{"n_head": 3, "n_kv_head": 3, "norm_place": "pre", "attn_scale": 0.0884, "grad_clip": 2.0, "schedule": "wsd", "decay_shape": "linear", "steps": 3033}
Each number is 128 + 32 x the weight over its row's rms, rounded and kept within 0 to 255. Layers, rows and columns count from 0. Numbers have three digits each. The size before them is the row's rms in percent of the matrix's.

# layer 16 attention value, 384x384, rms 0.0465, rows 137-191, columns 256-383
093:092137200124095152109113087163155132141135122142103033098115083133166109078094044080116138083123158115069161114155174108165082140130099094151125199107124172134100162129095137107052119065140110182169167114172138112091177081099124109083107131124156090140152142076163159128132169126113162155149125145159126167093107141174152188182131145117120208116119171177147077127157193131113145092187
092:108078154118125157103120081116144143124135113131199121121067089135130079161158136164142138111080120114163127081116106148160085066172165086149131128245180167145080171116178109095150150187113099068195146168067080112152161128159123127126139151118161086147191064099155125131127100085148119085123076123122131134135170100066157060146124085157096137093124126124136078112158167080154181153131
097:105122136196138105207167138088146130150132131172122149103153115126078077161105108097179104139094111144140134173148177155161161144146176199134061100162135180108119140154139118131097137077165131087071115067149148161137178120150138100095073143136102110144125162155141129126128160132100146131123123122073143077152091112126145128093171112125114091149161147091105162074118183070150089149112
090:119134112093088179102022108115125024093078113142154134141160109123101144141091130080154120102157134078144152118160114097131110144090101128168154121151128127118078116070081115181118156078163071157162091089079091109162096135114112167164134137144108097103186181096152113169171096183130046090133136134070179095163150183137124082193122108118136108113145134167143094143156100148107160092153
094:091109082098135125126164160160135102094143147090146116138132128145168162135137122148096149153152126081116176131092141122112112148151167139088112093118147119056154174104141158111172082174162146102092136088169202128124202044148138083101073126136164120090125166147105120109162157130116170135143109117114091099097057161128053175146132101135121195087157180090115082155111084135110128134143
094:075185161133067140116112127098114080165079168178111136092169068165099138110123169133120141092113095077103123173113164108149101101095132112115181136158077134127138087123103106135158110116111129122102097170152191096109140063142123163164210128150112176163124119162154088200187098132139106132125154081152175053122121149135106152108178155091124174151129103153163154093070138117081154113107
092:165145147173134122136137122093142094109153140131166146083169174140148120157128137145165154109129126134106086100067114122151101131137122185139157152120119154090140125066166164165159174111129123078064159132129143139118148138194106157093125132115142107091136218091131096158083178125145130121146112144117120179142180080150110092022094135076122110110141115123111139151115130104141118171054
092:125119108130137092141156123114112112105070116157180098234120143133150105187123102223101090148164105129164136077103188127078157099115059062148164132124111116122146126138165097097154118184112136112083120177195157136132151134139153224075138060152134117144136131058151146130100129121118067126126169142111084169137080151129171145140146140172094097092069152122104133087172079094066146143123
098:124154163130187171093156082149102131104140136147090107133142127088131116119136083132147107128100143084122143086075084143158151106141076050189123119133138102130129101137103091186128175093112157074156161087169112161092168136148133037166074176122164189145073108140116136146115134123119147164162114147108055086112131118168128143140100147103068150178156090164116158150102162096136077142084
095:144141086134124161094072132127168143151045114119121098147067165082136122169133159100130097152139141163147118126133149104180116097195169111127095170171109205187156124118135124074158127147124140064109136160088101121068175175087053135074091172136104110190156072135190098098153188154127151123049145139152184161096166046104092119118129145111109169145167092134123117094028074098125128158140
087:073083163107119054146111150170102158179124123174112150147133129120120146105171124171132082128118133141112126108091168142060140199120128173109188119098143120085177101103141106157154132163141132147112123143141078162138151157081080108139143129095177159087168131086095175144130158102112181158132107107184113143215055152096139121124154100086081196152173088090145120134111149100140182078143
091:146133169133126089145151116092094085174102081151068131079125114117086173154094148151085128094140133100125113128144151116182122089188144169150065102130201119148115114125128136122122142222128119138125081128126116155100110097095098121132137150112166078112104071115160088188128204071117074110174149179021180174148133084126119133193122107103110117134142139130112148127098121181137103108163
095:152097163113124145096140143104169104149176095123141097177108173160147160095090092146115155151133110186172099144133136173155156142097113113144073075176147134154124132175111067136157144056160096139075102158116096097080140133092200137159176157181208152168185109179115118118116126076124096091074126045172144155119115139090148138140104174146143141079128163151155076120131142158138107079135
090:140095126109091116050221101094105126159121135151078124105173080147115164183170123179147115077217061147142145111052141131179143162101123082128136146143130065151134123103103160089123137148140133035158129161143122155125143182149117111134126143074117104099099124125053133155100154133187073133118056124138166138047068083133185120124174101110106160158141127083101146083160141147180170179084
094:170110184116133088121112100134087109124094119121162145199141110123088103077104067099116146134178110130137166084158112140076146110127126104133140079124151088098106105158104179112164135131166108107139186088116196168118127148109109162119173123106162094152187122172107187133067175155135102125082104171141183084137159173143139143136167140127157149159112131091103073135082140153170101110140
092:122119159098030186065148121108132097127109144119140170153098178131128119179082124133227148113152105140124135151095130135173101105116128138137068136177176157117130124084129187167170023048219118162148115191124093154105143085168139137147144137174107130119145102109155138124136109091124096095180089118101161118052147125174172113108158143187136151119145118155159114157159125060163199140048
091:094100123118141087180165159105145147197176168103119188140072113198179100150121060135094069120137110100091150129164125062100152119116176164173173136126189109123138141120120142114124116110119094141120124164154131151079129103167152119146123131143104112176155143107157135167152133138156095147123128103144116065127102159128132102135084125073099135086151086104179106095094169114069139117101
095:151116114145126087104124110089165092098111176101153130144178062182196096129154140168085174108100165166150144175124132150127066108123145134129115169120146129121112112106081118137149073143163118190182196125098144177151109121172145130142116125162224156159168090130205110045106154085135155186184087092153137195111156090124159097105156109155129146090082163132124125107188154148123098088056
091:120141187160099131168139123114064114120122103087101086153157087161154095086151073109153102113090117098125192197193106164146112123139090110083106144093129132125119091157180139082164079093168083077165150147134115122161095106132110123070083157115146120145154145092120097164138129120155095085127092162134122145110168191168129067134119057118210111131064169135068150101105144104140158119092
095:070128120091089098092129136164144154114158121109138135116133145102152055143084154111113142102051149156155127106129142108174138139139125118041091107125120138173119139113164180116141077115133146096103153175126101144151191146090131130104123122123092109102150133086115097127128161111100174106202195071093125255121121123104134095072133124145099094163091111151163167112106145141168185099133
099:130123148161144127200218122079159174148118143122102120142208182112166144170073136095125078113071111099132151147112136141109134110191143097195084108115141142162114159116103090104174130130118109141135155118119093168080149082107127130155075068137094098103089117117146100131135085144116093096190121090071095075085158114066115120134122102151109189161190108176141119155168126095124097132106
091:137113180125074172180125104074146143056147154087174115122148135134179145159167089123095148185135128102175151157152060095168074128159088089100136140188120090159167120131157126146127166146148106133166107178151110176177158124139112129090127151109095110128125059099072150152164187128121103138083132076149118125171175147156094132133069114080098140153096104143154105094110109117119103087143
090:168153080139142126148098139115091106105146095139141107153146185112096180109137080140108108106207143135145132168114165159170139085105142145154106168171145173093107176132066117092137150085048108099144102117132143135158117133149158131121041141152138098171111113200119136143124135111086126087133129159147146071129084127151106135126130176152109101199117134131143152186095113207222153131162
095:148090160048183130155154132130115118076106093138181179091193117110155140185049148093130098120172193068148102133058108150070153086119104156108133125105146122088145076109120096110098109132112083126133128184149130105149142179120156151090131131134095137121157169166069149144077128121048078147132133163134125191112099103113155119114108150141127122080123144203148068162110164157096095176162
089:157100100087147155147098084127090136138124109143184088170147109148127142123103132107132074177141173155154117125156129131080146123092132149061137112085123126112143102162105103120123057097133131130116075083110088112149150112089110176109108135126093099158150119114165176104097106120198132177143125113142124126129131141148152098151103134161105170102111054123112126054192137161192089067124
090:153101121100151130140181167159186137112132057154140150129124176167203118081178071177210181115128096119143129131194109128117147085135135100149146170128168132097127134135127127099064162085131112064112157077111091178189161135101183132105124119166125132089179082095143151120152146122106185067210053131149175137124095115130158140148166104111094130137133088142142136117160170139117140118100
094:125155116159133020147116113113177149148163102138170124147094120117173087099153144115096088149153155123127108093090072143100144155062135132087147063147147166180209167094169152180179175100146160103166142139112167134123093063184128173136135192106120167184113138149148156119112187089105164076160152138121152131176100103137176118108171143124128163154090157120097154062058105119106138092110
093:085142145152137200117152087157150161112111129110158130150147109095093175116161172140084111125157160093158076075117108131111147097144197112075153159197167115117121099152155124145108081146094117136123089057141082197197167109141135084134136142124137095136153102145130136173111195168036097179110107147093144119149212143155184146143136120105153062144129143171150140115152098166128092112132
096:092115160132118122116109127118104139142180122111141077165148080120047175112099116116151154153131139080108104120211120109143085102102171155155183117138181097124126091141068141135131088114111145128176137143092076073166122140073099120095127147097094080180144187134161073040186118076088140167131177123137107164139105184192094120078132167149134113064095058162099138095089179121116106115086
093:163190140218072119098146043200128148109119144122116154121137162157111137164109146212160089170092130091172144099133166129076103090132169112150175173119103171198112172180080154133134062149100098127115124082099194113144097129091141157133063076119103118100116113144190167171150135111148125121123167101161133102124119175133205144124083136130168095167095147217136079156174121150172155136122
091:157121155111133113177134170158136111184131122118161128055145110175109096132159142140173139210189168060075146125077108138102114105111113084121092062120142132154176141135165103164131120086131173122130103120161115136124104162121096149124114099149082101150101156116128110111205156200062077049084135104083156166092104147126146140157157197124177107117196145128161170105142138113112116141186
092:075138132140105166125126125120094215136106118181158143233143093155096105145159145140159204105152124082106118084161128139127145122109154118113097171122126102121105091080151164087058200121154105142155145157101139095114192122080068052113098104131120119150200162149204124125110101063144105167081127160125188135100129122109113099124139138135105113069131145118143167100130138124161126086124
098:155205101147157106169134101089111188151120123035176152116117089145163139131162095135085114122103156140076113113126139155123090135101185104126170126160102146089147190162200022151132106134140151118114092141185107140087117124172098142139212103137096110155150140097145129087128067132117164116154115133103128114151159101078096077098169076114039097164153134116129100164173110168097110161078
094:094101139144142162134156157145095157084176126138104114128145127129151094109103161111123117090136092130121114130073124084077078081141126136180192076078139109136113118080091093180152157142149152112119209142104139161202113195158198148169116056083080150088092098140102144125082139141112175139154111095094073095093151082183141144127164123188122133139154163159120095138153111082080166157055
097:129173086179064108156090088097161137071148082138070103120095124130127176156153140092092128156080170096105087101095123171081181069113118188165185112126126124107119142173118149123148171066123125078124111135197129109139161087167088138111070122109190087156049132159156168146179117154084133153125134140104136099164109169147153109105136173109150134190077092123116141076100130115070159138132
093:149079090101125118189106107169164136134106116121144145176105147139154120157146080139113130083099178105116087133149117099127135179062138059078126057099142094129119078111176120100154204064110150146095104111103138138151109080143113150149075114192063125136117135161075132122146093095084124171132076118074172169117120157081136159095113112165137154139109083139168118160158180144085110094137
093:147154139115150127181097132202128147103088166114108189081073108129159153077193131145069094155079103144054105167093120112125117096080060160190095143105131143119159136156165113086142144130091095118112090128036109139125156175099129054104126144148127140108086175099156147136113093093122190147129168152125083098140126098079086163110117128114146160154087113118121144086105132126171119144147
090:119163105122181099127110158120126121142119081098084169113176136147167123114101098154151182071197138199110120110106111105191103097129074128130081163168124190130187155114173098119097171125150144143172125102132104140157148133114142178122118114177098099083136156133106107158129134055127108076171175146096074190101091096184129150114109119148138104151140130152075128091107074101185063125137
092:149094105109139120151113161104126085096103126142096103156130151170143089126137136113126110134119148192154119103091129068113107128156142171142113078163126112159179079123121106113124145143161102173118130101125188105113083087154144151192110093169153125112129149125140128072143131110093138104063129179071163063098100153187094147183170155072210153187163120078138163172158154138128164122093
097:157126073103126120089110125196118138109113132084126100150134171117106138142137129162190145143095064097231127119119084112116163217106118104124091090116115172115164179123151100168059179116101164194134148085108135139077080122059119096139122143115053134084113081164114161185081175082105066163171101136124122106122132116090126127235141106138170144090067183140169131148166156077071067124135
097:076124175151156087099145056131126091185154081125130145132097124084081161187135156103122052107122139095137062146133123122125170124139187121147118118120144075163128128096077209119160141092127107097056179141137138159124135095182187138105148168126099070092118128110140108136129122107118120100076153168174082130159117108081132124159137147103112134139116150162142129190144166150147083141162
096:166141068077142198144149077155048159069043150095130101140157123184168119153155172113167146133128140144077110124080059108110157152087137148130173079147124162119109124129068101056134090103129114141096126204136142136135127155107115093168122071166111157082166114136166084133165109156107084112146153146113124171154173088097144095128128115119130089142135114097049089141098182141141167049059
093:111125168133139202055111128143136118158175096111153107155148115102139081140151110140092101099166140145184139113132135115205100167063122155092121078148103081160125087117128112092102164100136162180152124084103143104108125083092086094131165159180155162110114152101172132128109082141096087132086147146152149207086106145158145151106150130121140127122117106111126062126158192097145163104116
095:122155193168084120180158125176148138113118117108165090165114107182088098092072112128145127169173079136119145145125173108107100125107160108105098105126143113154124128075193173102179033116133150172171180106148107090089111112130152143097063124169111067097153103153170094158161124105096155153107136100102065135134125110178105120131109081089154121095128107118126175123091111128189104108125
094:171138121106123151129069083160168088126129121171100052127148164105131077135108098125113162147177120149081167073115066155080209129100095089138097127151098092110160142136117115137082121080087113211093097090149145101086069170153138134129132134148161157101144110142108092109094125155147086171168104155121133085069166166129154118159129157139154120141103123101130125130128112095087144079137
098:111142077089138131185162163142099101111050077191176079120101158071160139102119169079170178121154120133041129149053107151140117089124127109117133122083125186127114154133128132138110073062063096171116150105136103138125126155140078158123120100149140127158107170132095173095164142132158125106147145145099071125163092109127172108125149118106135019148100174165116172119121081144126127151146
095:122159150103126093125043059113182149137118171187167139070075086171139120156162160115124118159111151144126057166168121102028165070124137136144142158103091131144175072109128150089156136170122141088096107132123095089102140187098077195120060160132117120094135125118116160109106150131148140071134100134136128139161127117105123147128067081145148117107144179096145110127103127187157091091130
095:144135124124132153134115148063078151110151172116193165112155147126162064163106113135127148139124175145136113144165079094149107106132163152069100084125131143117110086075084144116142107058170164101123105128074152129152128106187115118090110119121169112133138147099066121111192143114080228118097123181160118088142108115119149132104160121169132130101123125145080125126122141179106129085131
093:181113109146168136108184133129194136144126099158083108141113183165071125112107114120125140197143133111142146122128133139103131136107190145098158143095111117104116107139195053130093141085101160141089098117090110119096135144127085138099102112090181112154187144139141079156137157116147144176163135109142173098137178117106098084177128168168152120082169101156121106173134071149165175145120
093:156124163154131137147141158178104127089156132107139095097139115182135117109149113144142127135072111145074151113160165040151126084198097130123178046106156149145141115142173118095180067202092105175125156130128134119102064122174165096061133143092085052145120120103136156075102092134137106135160118133099078172150135085131122098154144098150104121100169164152150137110132122123094141135138
097:167151201130122111156088116120085115152088115168141147138176063096148149132152159134085126191152138104096095111085104110205146101082143124100142082097127150200123114140115100126123099139153164145141134111094158128107131136159141111121145185146119113072176134095139127103107131147198145146108137138156175118157135126110169152112141133108090133089134144142137146105151136094142137111101
093:127126110083111109138162123140142128098175183190119135102102150092134186117115092100179145131203196123136118124124154132134128069095108104157130208117130096122120185142133122125141116147100110150156137174170124142128083134136138070143080135156129131096133106135180114120055146112112144105189095145139129194119110173064096129100126085173166119146107149120157097077144107114147131126171
098:126088145124105103147150139153157159145130139059126164164158152086159131146135096075118071153110105157114119128150138138152158135149124109099119119070164107208106169098115135150077123080082141107162134089221126168137074102111146178122091123162088147117128141173133159148126167190164100127154051124101158139131116126158044135070098121130143179112115115106129176105070126132120112162128
094:113143120135101097150163123110123187125144107125152165154078101134152138157097101122156075135116130128159169110102192154083112125117153114178155137150144148118121155103135116131150124136140090093131116095038076102186100148160118091148153108097175116147061117099164124065089157117161212131143078119123054072142109132143165083111151116115091154171091073089128157148151151136142155159131
095:094173107144132135115141157128129163132154113081137125057115062132096143143140094104115105075166047171102113183163149133108129103151097064117113154137178093104165101111131109144103139113105080148086089136064118170215171142087161109161107189132098164086139069124117130150091167108100125113125108130097120132142147099188155142141080103131102116114119178144134110177116089147107170124093
# layer 16 attention output (transposed), 384x384, rms 0.0561, rows 137-190, columns 256-383
089:084128124126151157099132082109093156108151099083063191105095141140074147206089171085111129133136112147186116113119061094106100135077130165083124118121116097102151140146188130156169088159151152079086117167129123174097072197174122095117100138078167151172102105203106057171148104135134164139160128154154123098144101132089155147107148119128124135161176180066155133129087153115187019164116
092:143133123175122089115171197187083150157153149120134139104100154095079115177141105175125130095156173209162085145112118104123154152165148188059064103044135092118130087126117124152141126085133164203103196136140157154103158080124160156118146100131143162107110172137099125149145181131087136129131128129114116117166085166144169133144068130121110138129131120181126127139105161135131047142076
092:127184087117069106188047117122080143126116175090144139161099120165145105140150097201114093172168145052144103113141099155184129178091105079161128159054160098175122151113111147126156147157042129137123079100167095154118095094130128130174163128158134097097120110129126127093103067098155203092131074150134106126100187107118166113141094081138151128163148120207141116185100104124088142146154
088:126101178167165131099105175139120138127124110138107076147095149085211171152109098143144146131116079096160133100135158148113155098143140077122159220105098170053123123126114102119154154087157150134109172158122122113141143106145154133147123117116125109176096089203099094074106130081146150196107112190135135142125156133091051112071089171122134143123181094138115170118077120159144123134080
095:162127144126145185104118130130151176177167074143109136113157117128119083193129142124090082176139153144140147064130156124142095142124124118090150183197115134157105153147073194220067113092099078132130110160156176137132129187087124135120137083178122154120067110105170098107125157105146094135105136124052114104144172106120146081142115153164186113152087119143147185117138128138172112139153
092:111144098178166080145106108109132119096111071122145136129107211094173165091105092109142112166109074164153133074107128161122145169097085141154159070074140131120151162154160118149128150130122123146113200073101083093110121182132106082124077127136091034130105166111100124084124152166153118141120166091095178140130140118133100087168138141075088142100155097090130148180140110170147147132141
094:132146054113123172157125082184158096128127116131117093221095100054118114103157142121113107115158097119079141153178157110117153109117118091186057124127099167188106107133071138110114181145133070177185125083180109103153117133159150112153107092128118107150088154119160202120115143046143074121124130119156147089149057179107135159242138197098179146082092146119107113092155099131145157118110
091:163147054083191149117129118185152136169118131130122101050170101085133184099091120090086172125131166147078101216137177095188049161082139142118179146158129141151180168056155174135098115197113093123122119139128099093163082176169126061160107196118088184064162192138139150159172118169169194130117136167110138107085179110091111129116141100117132151112136087131145122141176120133121113136130
098:128081134089106111130156134149148159141169113177092107154204128144185135151105185101078076121165117144084091112153107127082125216110142179106112173158107099146145124160148092061128123159133071159096112116117088099134133114122124173102146182137119157182152135126125119160163168083133116136168138159111151131124156083083096118128115132148120151096134152088127086116066147113094145133140
096:119132188122128069178077117095123152093134122105149130165129093150093138110137095156098129120090151112126135137077142117134166092073106156148123089120170128149104142152137101128089148046104137161065104087136102191160105097155134094180121128121114107075066107082176142147088124125148126108131102151155132140129133190144130117071133085119134119115136184167108151134210095093112113108118
090:137078129191146199130119097093134116120147089126129130114222150205101130075140165097176129115107122129132086137164133121118075103134164123181120145148092164193086122144094137126171110130150063091086157139167179047048157093090078149089132143180073107152120187166155104068123106153134144086122106134118113164075153133147120166151121126129123047063149156183102216085145086159136107123165
092:090119047108075100098107150130136134115161114134180123136120147071190142109121119136110108197106133110124124109128108149095094176061126122122150144068055122235107104167119098144120137097090125192089158116116095093108067147098158134113091169067121153171136174118103169107124086138154149116133112107114112143077163166193125085101182131230099165134121152096130126131107109086142219123145
093:096185168119118078159120073147189176186097186095135143078140072092131109119181161128175090119114121134165164096068131078123116111153130140061162157079091075130089097118185146145135109152106163172124164142139156155167098064121139129204129116152087153125100109086103084098121129235161107186135127128119129117097119114207139151089157071126114083182095086186119137182157177061148118218118
089:174190085091104163099124127102151148126109066141105094103164103142172121121061163070112126086142141138089104141096096094132129155125117202091060055124138154088159119175171117116133130169087128188159155164063115129094141112137179101083171098205134139137136120159151121090158126187115141145156204107090074086182139138124095174137114141157116146129118134160149106108119167034112111104121
094:115109098164111175097129208107135077078136171127126124096128130102103084138149118104121116110127157138170107112120182122152138160146171146059175176090156152053116115071172136144070077170106147139121123150075122104125122144139161133106062140128097139121053114181117160081133073116161129088118138084114147152113156093113133083111143153143120123132140108099099130077100149147041096161126
092:122214155157124083160145109144104160123138132119116145182088136135088154150143080064128131102085153104096122093153138164165179110126121097105105132087168143112103155102125109193083132129118169133130129116087116113145157172136171090177113099142146116162160184169077112120174141177141054178072139093125115149165112086053122089126110075099120150155139221149119117126074138157126070119205
088:153109094104128180148077055118098161103138124221166112143099146093125122118172075167141138124118105142092096171118114154156159140114098123095105094166043154112153091127136099105093123114174118100109085186128161158143131107100063100121179146100097126129099141135111118116149219125137187114075139085112103185150144129104108106227196090165159097203111129120161139169109113137102116132168
093:066186111120132123126154220116125150115122153150093146091119115153100123110119137181197099069194140118144118124148124137121158160166106095108096145123125145204075120098124093085086132122109154049105130154143126116126179120135169141161109134144084095100066169117116118145128112166148098051115116163128088100164155125083102172110148129143153099132149116116148090112110122147163127133131
090:109159127115137107058135187103113128123106176117101128108074162134063146134130136092101165147110184106114075052129188070085093158148133117109124134159143081159128134121129101155158165164101160092075103052092117141086107151185116186138119111075083135111128168160202102130087126148136057105078111139115119152094099119079150167096086167190108104077152146102136103144099149163160090073121
094:141146136122166121088151106165095082101144125105089124091147124156123171122144128094160123168139141161084074170135114125093093126090167152164100159143131087164078121114077156132070148171086149129189087070127152155106115085184125084133146185192184171154120158133092153159124134152121135151083092132159088116105084142125136138113173154124148077101154196100111123131127143153135088099133
102:176220118093142115103064178116119149079173142160161131117035107077112152122130166169157124133148123137044068083127123128152135183130043072112147178155104145119091134133156110125136122147181131128138159137141117089110121088127144163074111124083184115171142191120120126102090134127146175103104179107136094087159163130131172132113067159096071122120120088155110116107087136160133100144133
090:078127141084199145070137136183128105178089136149112113155102139114122194074121108182074103129171137084120101124104153163116126106103170119094135142073141142071121130144136092154080158089127089098131129081089139100084123179104094145117101152164138093144102169157164119137131075120104173130126147166151121102086063121122155082105183108134155148122193151081096077174118196125109142147128
093:161123128093158104145175142122105180184126169075152130124111054108130096103075182066067165146119147177124108108117158091119173137166127097103184080077131115117151121133199159105205144094156146128117133163148120130136137224161131190126146146118083116090114081135104128081061103108110126139096157123181083157163094127173147096096138103112170112167134121090135079074128123089100109149083
095:116173087161103136067089165125100128154116168129130090174099110163125121037138109175148158145108078154067121137129117110153086146173120119112112114075044099162149129136117138140140105109101151139135146102094114195119123109174136175115156103123205157128135134131137146108189101152186145162061203098133158111180155140149114107102141079109095141171120044159165192101171112119139139126126
086:088132154126139170111132135141109151097101140095146152137143112171145144103183125087136190093085112106114086122079141180107116085176168160112166101097146095134104111149112088075187125178154134109143204165096135153127114102132037154100135108153131105019110119165097154175100110103092072086077124120122128126122144161142057160066097151162126127152162158125083174148094125129040091148142
086:124170139135147107141164065095128122153141106042143103145128077102061113178181164140118088097107171109073145124080113110095087177186105163118152098121165173116117153113131138131169064135122152174130056180143176105171113102115089094168125134170161146098125157205132175125164103108139075173085150173101155136117182097126144106109071146117131109153151169136150116160086125151132116141127
094:140087154086143178143144117113098143121102172166126119148128078165131106123134167117120112131138121115102159131108186131113133101104162120125110183116142196125114121159024148094096131149115120118119084098168129113144170142166100150148145080145155172092171159123163163129126069123126109196100157127135137158109102130135168134171165137096112136091190109129110107188143144135172150193111
096:106103145140138055091137164085134109149078165143110118127099069079124106153122110082142135191140137122131143185135100201124161147138091148152110139074092196129120132091087093097127179107158164127119168169071077090101067196086156184103130162133104132103160100149116117104166081052171140121174133140142147155152092116138137113088137103149154142129136154140093089159120192099129129110151
095:090130120145086128115064096127095098094033168107087220151150165092181107094082101104197133152120142171144106110140135175100151162116080092194148140146179139104156091065152109115126084072146183145068129084094076177111127112125067160161113098114152104071138101161135103177113089114178123134121139158103142094083085113121115119154120127131094137152117200114166065173165188129136166060120
094:128110102169198179143112209148128107188183126128144145094094081120112092162165073150130184122146132103134103106114079118165070119150135170152148135123092166119100107100114090059110120114142112119051141183161055150158164152197166125141111142115098141149095074206117119076140108181115129123157120130104135080130085064073115129144160133117128141131147093098165132124019142119158110097158
092:104165113129218116098099139120155159133100087133103120142114151026165177112135106104163096106097103170133136190192156083096133086076169140111159153155091141132100118127095152141144127178143154120169122109137132098139138106122163104145137094130193159087155123201141154181090141123168131192078120115092104079171137107132161127130100111141062162084095113148128097143071102124130140090126
094:105144113106083109146071065146113049094131147081069158120113107109155111086076108205072161141213125119189175182148109093128128114084097105137195094153108147140136140155170155079121149139080180114128178161118132148091066128151129107136158167120135125135092096089103120192096163165085083160129116090119057160159105098095090103137108107116160131201152106124173079175119107140138139099113
093:108091137174205131113159147137122122124165121178100154107115126125098138144144160168144110141129115135156146174108146101141115127158102089087052125093147073137138157130131204140117187119148106131117100131124160070151137163152164125094114105081077074173185136154171157176133165109074207074151111129162150113155188110129146156123171109147173079163123142108106162137175126171171098095134
093:171105067074101150100126172101114074119157176151096148124162149128131154139078183144165152110189111091106168137164166075114160159134122171114095127151145083148124152144118118069139084157114155115127095101167147104081187099120082084094137167107110153166164177093130126096202116106169118132118197084108141165135112136093071114148061139084131094047097130136134187075122147118118097144094
096:138142126056152149133137104122131144142155174121142171145149182130143102097089089141125152131160095163108146099097122105145116170079154104100101123212119128146098106101094172143120105139143112126086166139124075137116103149073156202130140150126095037157135184117161109123083138044195177158127107127141132105120128134118089107130148140137159157143219114119100123098107180133189102196116
093:178167166185115083119126126109119106147120113147075090113133086129107169098102107159177146118090113087154162153136172170102088088126097164120109146149110101105057123107024152114125112119124168114186171130122151161113093123123088097136147089136146120094137118135117121146060128135119110138081152137140146159137180077143183048142168158127121146153144166158142101121080128183128156086119
094:146092114176142185106081143132106153142117124168127100131181101237125103179086109152083170141144136130123204148170090138130157187143125075104155132184116105135140122136145122169090133113186087131110110101156124127076140142111132108113108104149199103148169153094091148118202157128096127121175081139127130133161148122175163125139117097174119099113129129122127171106115106109123057153114
087:177142131144095082131126104195139161145122153153176104127105117146096125156079143128165081139155145132064194110146143095125171181091144152124107101152098123140097102150121086110168095104110136136157152160085181142135152158147115037126082127132184155177120129200162148079168064131127132099072131142154085074092115117103130134180132116103136165113131156039159136080168133140180142082093
092:102162132104163127153134118107133215166093164160121160160126163084135088124157147115115227176197152126136174131128077185123152131114161103128161087185155210073137098149125118159116106130086174144151181123133108116121178076080157139112178143087093135134136127175152134107090128117141114119203159147110157061176167126081140114169127140144112109123172084144093135074143137131132133152170
095:134164124099061088144111177092106141169141065119143178114145130152128194103111070127090090132111141101088104158131165094102147124149022221128079154161104164155144129100097100127187104140169117156079097119146152126179147165134097103121162112089173139171170165077127098078168123067076129132091115145132140152127124094173154123086120156130069146156153091113154099171098091151116131099123
096:118080133116109141119138147183146148103101105101118123116129140060117097095074140190095101112102139065145148172118159083049087137181126185160179167085128166164101100127142111140128146080121120070116099164200073186133133105085104088104112077140094128181133107126153140181132150198143153151131109123121102124162177132162196115088179144135163182157105132123153113148123115145100125124129
093:047133110202128151068187103138165052183141145172132072117112080142124137089127154104103155106116101087152155158146145104115141142166138126210132151098140126097126139111152130158121110098119128083160194057025093128147153142090123126083136146153142102146093138098107151172102084094101108111094166161091074089171100072176092146148118134112094159122128190072166159079146134119099110155173
092:105093117125121115126156068145131092109085174160110081117084096130140141113135139092099152116109132152142158163207123157126150094159180126090081179086143143105088141113087150141136112132123162140168202170125100129122148134165142134121084075135151136110140133200059117153126127145118121217121094108131119113145180100134050142174124138137115158080155123135151185142170126073114174133154
091:141125127087136106083081119084111080141092096151121145125071127122139091147114102120103138108139175148070119125183139141143097117124102097097198151148129141110129154137138075125113185116130156093152122126084116128098148226163129105173153069145144141181121175132147127148076141107162076099112099107113172161142121129119127155204130103120135252122117168142186097153113111103146162163126
092:139109092111124113100166140134158149142120165119157171132108097035134114073096142093162155155131115106120075120116137081107070122099078095122126137156129093141130111166153094116145088141161114077093125160100136118126131124115123118064124166119101167126111069154149162104162124059148150134119178112148141077150049072151082145117120144114107155126176126140153098115136115143098141142150
099:162109098101119152089100149152151113063194111111107138094185140108124090139157135180099154127063127139155110110131147120077128093145093145132130128210134123146124141109131148064207163182136103131150141098130170156160128174170178111083173177122111168106167138086214170129160135061134153100151164180109108114156061127173171116160173112126106160091139087166144160153120139158135115092140
094:193127176126138200108170205114073100112100108090156114126128124161162107131101086102114124078132110122142128121121119153196102133139101118158176101165138114057172091132197080152164107126098126167144071134147160166160105153151175111135120113105152085129105159131136086129132126116146080123164135074123108122141126128110146113165171156152198156096087113162125133105135162137113143188130
094:098166103172131152094163167200098127074170107139120129159124064133110162059226109085143110152114156136123159115135205139120182136127151136166165137149137159111088151131093191158154164145124139146171152176162131140109136140133097178136151105165178088128123119119073129107141099088071064112134123140131146159147081135153144125118155121081186066153081166152143112115145113131145090109173
095:093176141137141205068105096132120098104110118135242091113147076040166114110172110105127168112096100095139141105143172115164136118119102124108129121135113178079145147135132190109109140124122116140130116089171144171137117126144123155128133155187128127112095122122128177170134178063166121042088143131150126138146071164177168131089090165096132162116105142157192103120163174094160095100119
089:128141069067121127069124159031157146151094138187129102072105125089113150076078098161118110153141113116140148170110102192074095142066128100088085183177120122088126115117116132142093132134155140114099085154144142155121169131113125087138085161126121187106122157112108074094136144102146111076141097139126143119122130152131174172141117075195144158136056145116101159138116147139160162171098
100:111111062149122125098144105141142083113146106205099105185121097122140088100050101170092120059095106172175163103146163109091115114137121094104094133088133103063075156066112186128163140149059124131169116166105116155138121162130098116124121124149130161162078144098105135096131105166106120121124076119081119127139159152157100094154166135138096132147169146124096149173122120101081075136139
092:130090106122135138166119185129131118109110122142109145145138095109148046110061131115084098093130085128100108099114070150148128113187162112077082041126160109151162121146142157139140084141165119152112095061145156138139199145086169137092173124085096145122159148108143173148205121121143072177077105115146122085064140081119151145140166150139108124136123085060082181144140123165124119096139
096:188173146116161095149124137121155103119137100142147137128069102146097166106094117107146096102033125127172121168111155128136103141124177096134138205131103102149061108106138137135169148144205081178120119102153172180152151089120108101145119180143161152157134135136124134125124132077123183140130121103090111116154124161146160054126123140134137153154148172159086123149108139191134136113127
093:132125147105140137179083177141133146148147085117110155079189170084127123120103151199173175111151148184126136142159069138178130146131114163155154137117173169160071159145132103102144124150182160156129102182127118094060156130138098185117125159076148151098158160159126158153103119127095118143103137101152109192159099168037065160177091163129111131065141098128136104094076083097124105129118